Each number is 128 + 32 x the weight over its row's rms, rounded and kept within 0 to 255. Layers, rows and columns count from 0. The size above them is the row's rms in percent of the matrix's.

# layer 4 MLP up, 512x192, rms 0.186, rows 187-208, columns 48-95
size [103  96  96  99  95 109 103  90  92 101 106 101 109  96 104  97 107 100  95 108 105  95]
[[161 169 122 139  93 127 118 170  98 127 102 123  86 155 166 127  75 124 118 146 121 141  98  86 146 129  98 192 152 162 148 105  95 203 187 118 196  92 184 144 142  81 112 112 131 114 158 122]
 [145 131  94 142 161 130 116 133 192 175 103 120 100  72 137 120 158  86 102 171 124 136 138 140 124 137 149 149  92 106 161 135 120 143 170 140 133 107 130 154 160  65  90 139 114 162 153 117]
 [110 106 128 167 128 152 162  67 155  87 190 124 139  96 150 132 115  61 102 135 119 125 136 211 123 136 144  66  74 103  86 126 151 161 147 114 137 120  96 155  99  99  93 105 115 120 126 151]
 [111 134 108  98 111 215  98 179 140  85 146 138  81 145  73 149 108 123 129 147 118 169 120 138 195 179 115  92 165 103 188 159 157 121 132  64 129 108 137 147 123 127 131 127 157  95 110 111]
 [110 114 110 123 118 181 127  99 112 146 182 162 129 125 149 107 134 147 104 177 104 129 131 146 164  77 130 138 153 129 137 144 171  71  92 127 123 172 158 103  76 121 102 151 158 106 193  63]
 [ 99  70 114 153 130 132  96 161 120 153  88 172 112 118 155 117 193 154 129 132 110 107 171 152  76 152 126 118  89  86 127 131 159 142 146 176 139 108 120 144 174 113 113 198 108  92 147  59]
 [100 182 164 153  99 148 154 110 181  69 111 135 145 160  82 112 111  99 139 124 138 139 144 114 105 145 171  98 133 134 112 108 104 121 149 112 113 132 144 132 112 143 104 105 159 100 131 113]
 [117 106 127  82 140 121 125  62 128 127 140  98  49 172 193 127 151 131  97 105  98 114 125 192 146 152 100 110 142 115 114 170 166 110 141 185  90 135 133 152 121 151 111 160 172 148  84 138]
 [141  43 138 131  97 115 132 111 114 122 120 132 163  78  47 144 180 164 118 113 137 121 164  85 173 138 135 110 158  87 107 117 139 171 119 141 179 153 159 153 117 137 114  75  77 142 154 137]
 [160 118  97 105 177 151 170 102 133 149 120 115 102 146 130 155  92 138  76 113 162 126 186 120 143 151 176 148 132 156 117 153 149 165 125  97 141 164  87 165 172 114 185 136 169 195 171 170]
 [127 147 106 133 131 127 149 108 151 104 151 163 172 161 171 162 160 171 146 125 150 164 116 170 123 104 104 143 151 129 152 117  88 134 118 145  34 156 112 108 134 207 110 132 129 128 135 121]
 [101 102 165 109 138 154 121 125 127 144 127 107 130 118 111 112 117 175 130 117 161  63 147 118 110 172  66 155  87 155 144 127 168 116 178 102  98 142 150 137 112 156 131  94 144 172 192 201]
 [ 95 148 151 102  86 119 152 110 138 153 131 133 112 121  99  68 147 164  94 148 103 182 138 104 108 154  94 143 125 123 127  72 145  96 126 109  99  87 172 164 120 157 106  98 111 134 109  54]
 [124 180 127 155 191 116  79 151 119 137 124 137  91 141 128 173 131 172 144 101  78 171 147 118 176  81 169 158 131 192 176  90 139 116 160  97 165  51  96 150  97 189 100 114 107 117 129 103]
 [189 161 160 173 132 107 162 133  86 160 163  69 113  59 112 158 110 160 135  97 170 143  97 118  93 111 106 102  63 157  95 108 108 144 118 109 106 163  89 156 149 134 147 164 172  70 130 101]
 [ 75  92  71  90 161 115 143  89 168 107 107  89 123 149  92 135 107 134 105  99 143 119 115  91 176 120  99 102 129 125 116 183 126 164 134 109 183 171 129 173 121 161  94  99 113 106  91 134]
 [113  81  77 121  97 135 142 151  78 213 158 105  68 180 128 133 122 134 129 155 106 154 124 142 164 119 103 103 134 141  98 135 105 154 206 119 100 111 131  71  98 165 125 149 171 122 100 189]
 [117 115  54 132  95 143 129 109 197 107 147 139 115 137  96 138 124  91 136 121 168 119 107 127 102 111 155 144 112 187 195 155  92 130 149  99 108 117 149 123 113 150 139 121 123  80 126  79]
 [126 157 159 171 137 164 159 132 172 147 149 115 138  52  57 146 127  38 157 120 179 109 149  89 132  62 144 159  99 129 183 110 146 102 173 149 107 141 102 143 128  75 184 142 117 123 135 114]
 [ 66  99 139  95 141  84 125 138 147  94 136 131 152 174  93  91  80 128 163 114 187 132 131  96 119 121 111  98  72 119 157  75 150 119 109 146 153 119  87 150 149 176  46 129 104 128 157 169]
 [ 94  93 184 105 112  96 106 105 100  93 136 146 113 130 112 138  87 114 120 187 101 157 144  92 137 104 127 174  99 107 196 105 200 221 126 157  92 170 154 107 140 120 163 182 129  63 109  79]
 [106 120 144 175 130 170 140 112 116 101 187  87 123  60 124 105 132 151 111 119 144 149  44 142  61 153 147 124 182 142 131 114 116  87 134 156 126 181 145  88 159 142  85 120 148 108 145  92]]
# layer 4 MLP down (transposed), 512x192, rms 0.105, rows 187-207, columns 48-95
size [105  91  95 101  94 103 105  92  90 101 112 106 102  99 115  96 110 100  96 107 109]
[[179 137 127 131 120 155 170 132 168 211 119  57 146 113  95 166  48 124  86 125 106 123 174 135 170 212  90 125 100 113 145 154 107 132 158 166 150 118 107 146 113 148  61 155  99 186 129 120]
 [197 141 147 146 156 128 195  75 143 134 203  83 113 170 141 105 122 160 128 115 127  78 128 152 108 158  71 107 101 102  89 126 178 142 131 118 122  64 137  77 105 155 128  91  81 121 156 138]
 [131 171 106 182 134 165 134 164 162 132 144 157 103 137 169 190 104 111 160 111 116 118 125 148 141 181 178 131 116  60 152  46 132 108 156 160 137  91 236  99  93 139 117 109 142 183 125  79]
 [140 137 146 155 153 138 158 118 110 170 111  87 127 101 147 180 115 159 113 123 166 144 186 141 103 127 148 133 140 134  93 152 113 163 112 180 159 126 100 153 139 140 192  51  91 197 162 107]
 [133 125 172 142 137 142 115 102 151 148 113  98 149 110 158 160 140 133 144  93 151 111 164 103 158  94 126 192 135  79 148 124 105 166  93  98 109 112 161 117 141 131 113 157 115 155  89 179]
 [143 157 165 168 169  74 155 121 119 172 150 128 169 115 103 176 136 105  83 108 151 117 148 122 169 137 106 136 190  93 138 154 129 138 161  99  98 124 156  95 162 168 170 129 127 165 129 165]
 [151  72 136 139 224  85  91 122  50 139  90  89  92  78  85 113 177 125 163 201 138 138 158  71 112 156 150 130 153 218 158 137 201 131  53 132 179 104  79 111 158 103 127 118  95 145 131 146]
 [ 97  76 170 112 146 122 125 130 113 151 123 112 109 150  82 125 183  74 176  82  76 116 108 152  90  97 129 127 101 200  90  85 133 151 101 121 127 106  94 140 152 111 189 148 155 138 104 118]
 [143 167 126 163 157 110  95 111 150 127 111 119 122 142 146 103  94 137 128  86 119 151 141  73 112 137 173 110 106 111 172 170  99 153 115  55 158 136  95 107 103  92 110 150 125 171 127 128]
 [ 82 108 124 117  83 128 120 112 153 135 122 159 134 131 105 194 174 116 134 129  94 109 182 139 112 209  64  89  69 115  93 104 111  99 108 166 139 107 126 116 148 144 163 146  90  68 133 125]
 [119 160 203  93 149 124 116 151 116 101 152 121  95  87  92 110 134 152 106 106  69 177 190 146 154 112 133 175 121 163 127  78 165 143 161  68 149 122 121 166 137 168 161 158 117 114 139 164]
 [151 134 184 170  97  69 105 123 118 168 108  95 123 134 168 119 162 139 136 120 150 133 136 148 197 172 209 148 113 165 152 107 142 145 151 118  85 140 115 129 144 154 144  89 156  75 115 136]
 [129 108 140 138 100 181 143 145  94  75 178  62 140 103  92  46 177 116 179  85 127 128 144 140 130  96 189 120 106 115 117 109 145 175 103 172  95  79 147 117 191 105  79  96  91 157 157 137]
 [128 146 120 160 125  79 129  52 142 120 146  90 163 105 122 103  64 122 130  83 117  94  77 112  86 122 131 159 115  88 146 152 103 152 152 217  94 129 110 151 136 124  88 115 194 147 136 128]
 [214 153  98 133 101 120  95 150 139 168 128  63 136 132 173 138  54  92 164 129  96 153 123  88 153 124  96 126 118 113 103 141 161 109 147 132 105  95 110 110 232 200 155 188 117 213 125 179]
 [125 173 160 109 149 123 146 138 128  97 137 131  79 124  65 112 128 142 140  83 169 133  92 111 153 141 148 160 123 140 165 125 185 150 113  70  80 101  60 121 105  54 107 132  98 102 112 132]
 [118 158 138 143 120 174  27  71 137 117  71 117 105 159 165 168  71 115  87 145 173  99 135 121 138 172 116 120  66  72 111 111 130 106 127 191 173 128 194 107 151  60 174 149 103 111  85 151]
 [102 168 132 164 179 153 129 177 135  87 120 161  75 104 126 146 120 106 142  96 154 112 216  76 121 108 129 144 166  71 139 117 145 176  94 174  97 128 101  67 158 122 137 158 145 138 155  98]
 [186 147 102 129 131  89  89 154 108 127 130 156 120  58 102 133 119  72 182 166 146 105 133  92 126 108 126  94 135 133 161 101 100 107  75 164 151 134  94  90  93  79 138 131 162 160 139 122]
 [163 152 116 187 133  84 113 150 189 124 100 107 173 124 167 139 113 162 149 174 153 119  97 182 132 113 127 138 174 117 127 180 185 111 103  72 119 124 133 140 145 102 153 175 139 141 109 117]
 [182 120 107 119 134 159 197 121  95 103 156 101 139 149 154 123 133 106 134 111 213 134 177  48 121 125 135 132 143 147 124 149 154  82  81 172  84  70  88 165 109 107  86 150 128 138 107 114]]
# layer 4 MLP gate, 512x192, rms 0.179, rows 188-208, columns 48-95
size [ 99 100  93  91 104 105  95  91 100 109 106  96  96 101  92 103  97  91 105 106  99]
[[156 144  90 177 131 149 128 133 126 145 138  85 131  66 134  87 136 107 158 150 155  78 107 154  79  57 149 135  96 128 132 100 150  96 111 112 145  88 143 146 142 106 132 138  80 200 169  79]
 [107 163 149 130 178 158 117  85 144  68 176  94 102  78  96 107 149 136  50 209 147 146 156 166  68 128  98 151  61 111 118 127  70 135 107 119 124 174 114 136 188 158 195 107 117 118  79 158]
 [107 139  87 153 132 141  92 105 125 134  60 145  66  87 148  93 141 127 117 144 122 135 124 187 167 142 174 137 108 112 138 119 139 107  96  87  79 152 142 141 135  97 161 102 133 140  54 139]
 [152 141 118 172 145 129  74 130 117 149  99  91 146  86 160  96 118 134 153 144 105  63  98 178 119 170 159 157 171 172 198 155  98 169 102 116 131  85 135 146 137 127 183  73 127  73 148 165]
 [139 139 165 118 148 125 150 165 154 149 106 132 130 136 145 101 112 143 104 138 122 189 132  81  80  94  24  77 136 131 130 142 122 116 143 124 118 135 181 177  98 126 114 128 112  97 155 110]
 [135 108 165 156 180 150 138  52 106 108 135  71 130  71 134  71 145 161  77 153 140 183 100 156 134  96 109 136  96 121 122  94 201 155 124 115 134 180 103 164 174 114 141 156 115 134  87 116]
 [ 81 158 117 164 145 112 101 189 105  96 194  93 182 179 157 126 133 106  77  91 113 175 110 123 152 104 137 126 123 143 173 139 150 160 160 120 128 131 135 131 166 130 112 147 170 109 172 142]
 [149 107 128  46 184 136 150 114 194 121 120  66 201  99 129 136 107 134  83 138 198  60 106  84 141 151 100 104 133 127 137 101 106  80 105 158 125 124 115 111 156 118 171  89 126 118  99 135]
 [120 148 158 115  97 110 157 159 151 128 150 131 180 173 134 112 132 123 108 127 148 171  61 157 148 105 158 123 140  98 138 118 157 120  47 138 118  48 146 145  95 128 111 142 112  62 131 136]
 [ 93 106 129 130 143 168 135 116 137 149 141 107 102 166 175  96 152 190 143  72 156 170 130 175 127  99 191 101  77 147 139  69 143 120 108 127 160 165  88 150 175 178 132 184  93 117 126 124]
 [ 91 117 113 183 157 112 141 140 116 160 124 124 142  90 161 121 132 118 101 122 108 161 121 183 158 141 133  63 142  75 144  77 138 186 143 197 108  83 125 120 163  93 159 152 180 123 114  96]
 [127 167 157 149  63 128  92 181  96 147 167 114 132 125  63 188 140 112  82 114 176 121 134 136  97  91 135 131 128 109 110 149 146 105 126 134 101 119  88  76  92  86 184 138 138 112 173 158]
 [140 152 141 115 100 103  78 101 148  31 169 120 117  90 110 126 141 134 144 114 144 133 167 112 165 140 156  55 155  67 160 148 134 142 166 129  68 152 169 169 192  92 111 197  95 143  77  95]
 [145 134 120 130 166 121 144  97 165 107 151 106 122 105 111 124  70 137 160 117 187  93  90 124 144 110 167  77 122 160 102  77 105 126 156 124 132  74 167 137 157 110 122  97 161 173 101 151]
 [123  21 110 117 111 144 158  82 134  97 134  91 132 126 159 200 114  82 131 135 140  86 145 143 110 129  95 175  85  86 169 152 136 119 178 146 105 192 134 181 164 203 118 134 171 165 133 100]
 [152 116 162 131 138 111 136 103 165 100  40 169  54 142 110  71 137 144 107 118 165  95 127 111 199 143 196 169 124 114 118 106 121 122 160 140 185 178 150 122 162  84 156 145 148 119 145  88]
 [140 123 155 128 120 138 121 172 143 152  91 114  76 170 129 111 179 150 159 119 107 141 183 134 116  81 132 117  99 108 201 114 142 134 101 116 128  77 180 163 122 175 154  93 131 168 147  98]
 [107 160 128  95 155 135 113 164  55  87 142 126  89  69 118 106 141 111 154 172 113 133 124  67 106 154  51  91 117 167 116  85 117  73 138 161 130 170  94  94 122  60 167 116 135 163 164  96]
 [155  62 108 147 152 114 180  66 115 150 138 138 113 121 152 104 123  84 142  89 156 153 121 163 153 167 175  98 128 105 128  84 115 123 127 105 149 143  96 114  79 125  98 128 108 132 135 124]
 [ 85 137  89 130 149 137 112 156  87 109 162  53 147  90 170  87 129 106 114 105 158  87 122 206 110 130 112 144 171 129 104 120 132  56 129 177  98 169 122 117 111 137 179 144  87 125 125 102]
 [106  90 149 158 108 113 157 115  86 101 134 118 120 142  82 142 117 188  69 158 110 129 124 105 106 102 104 102 148  86 171 128 130 152 134 134 103 141 166  69 136 105 119 110 121 163 132  97]]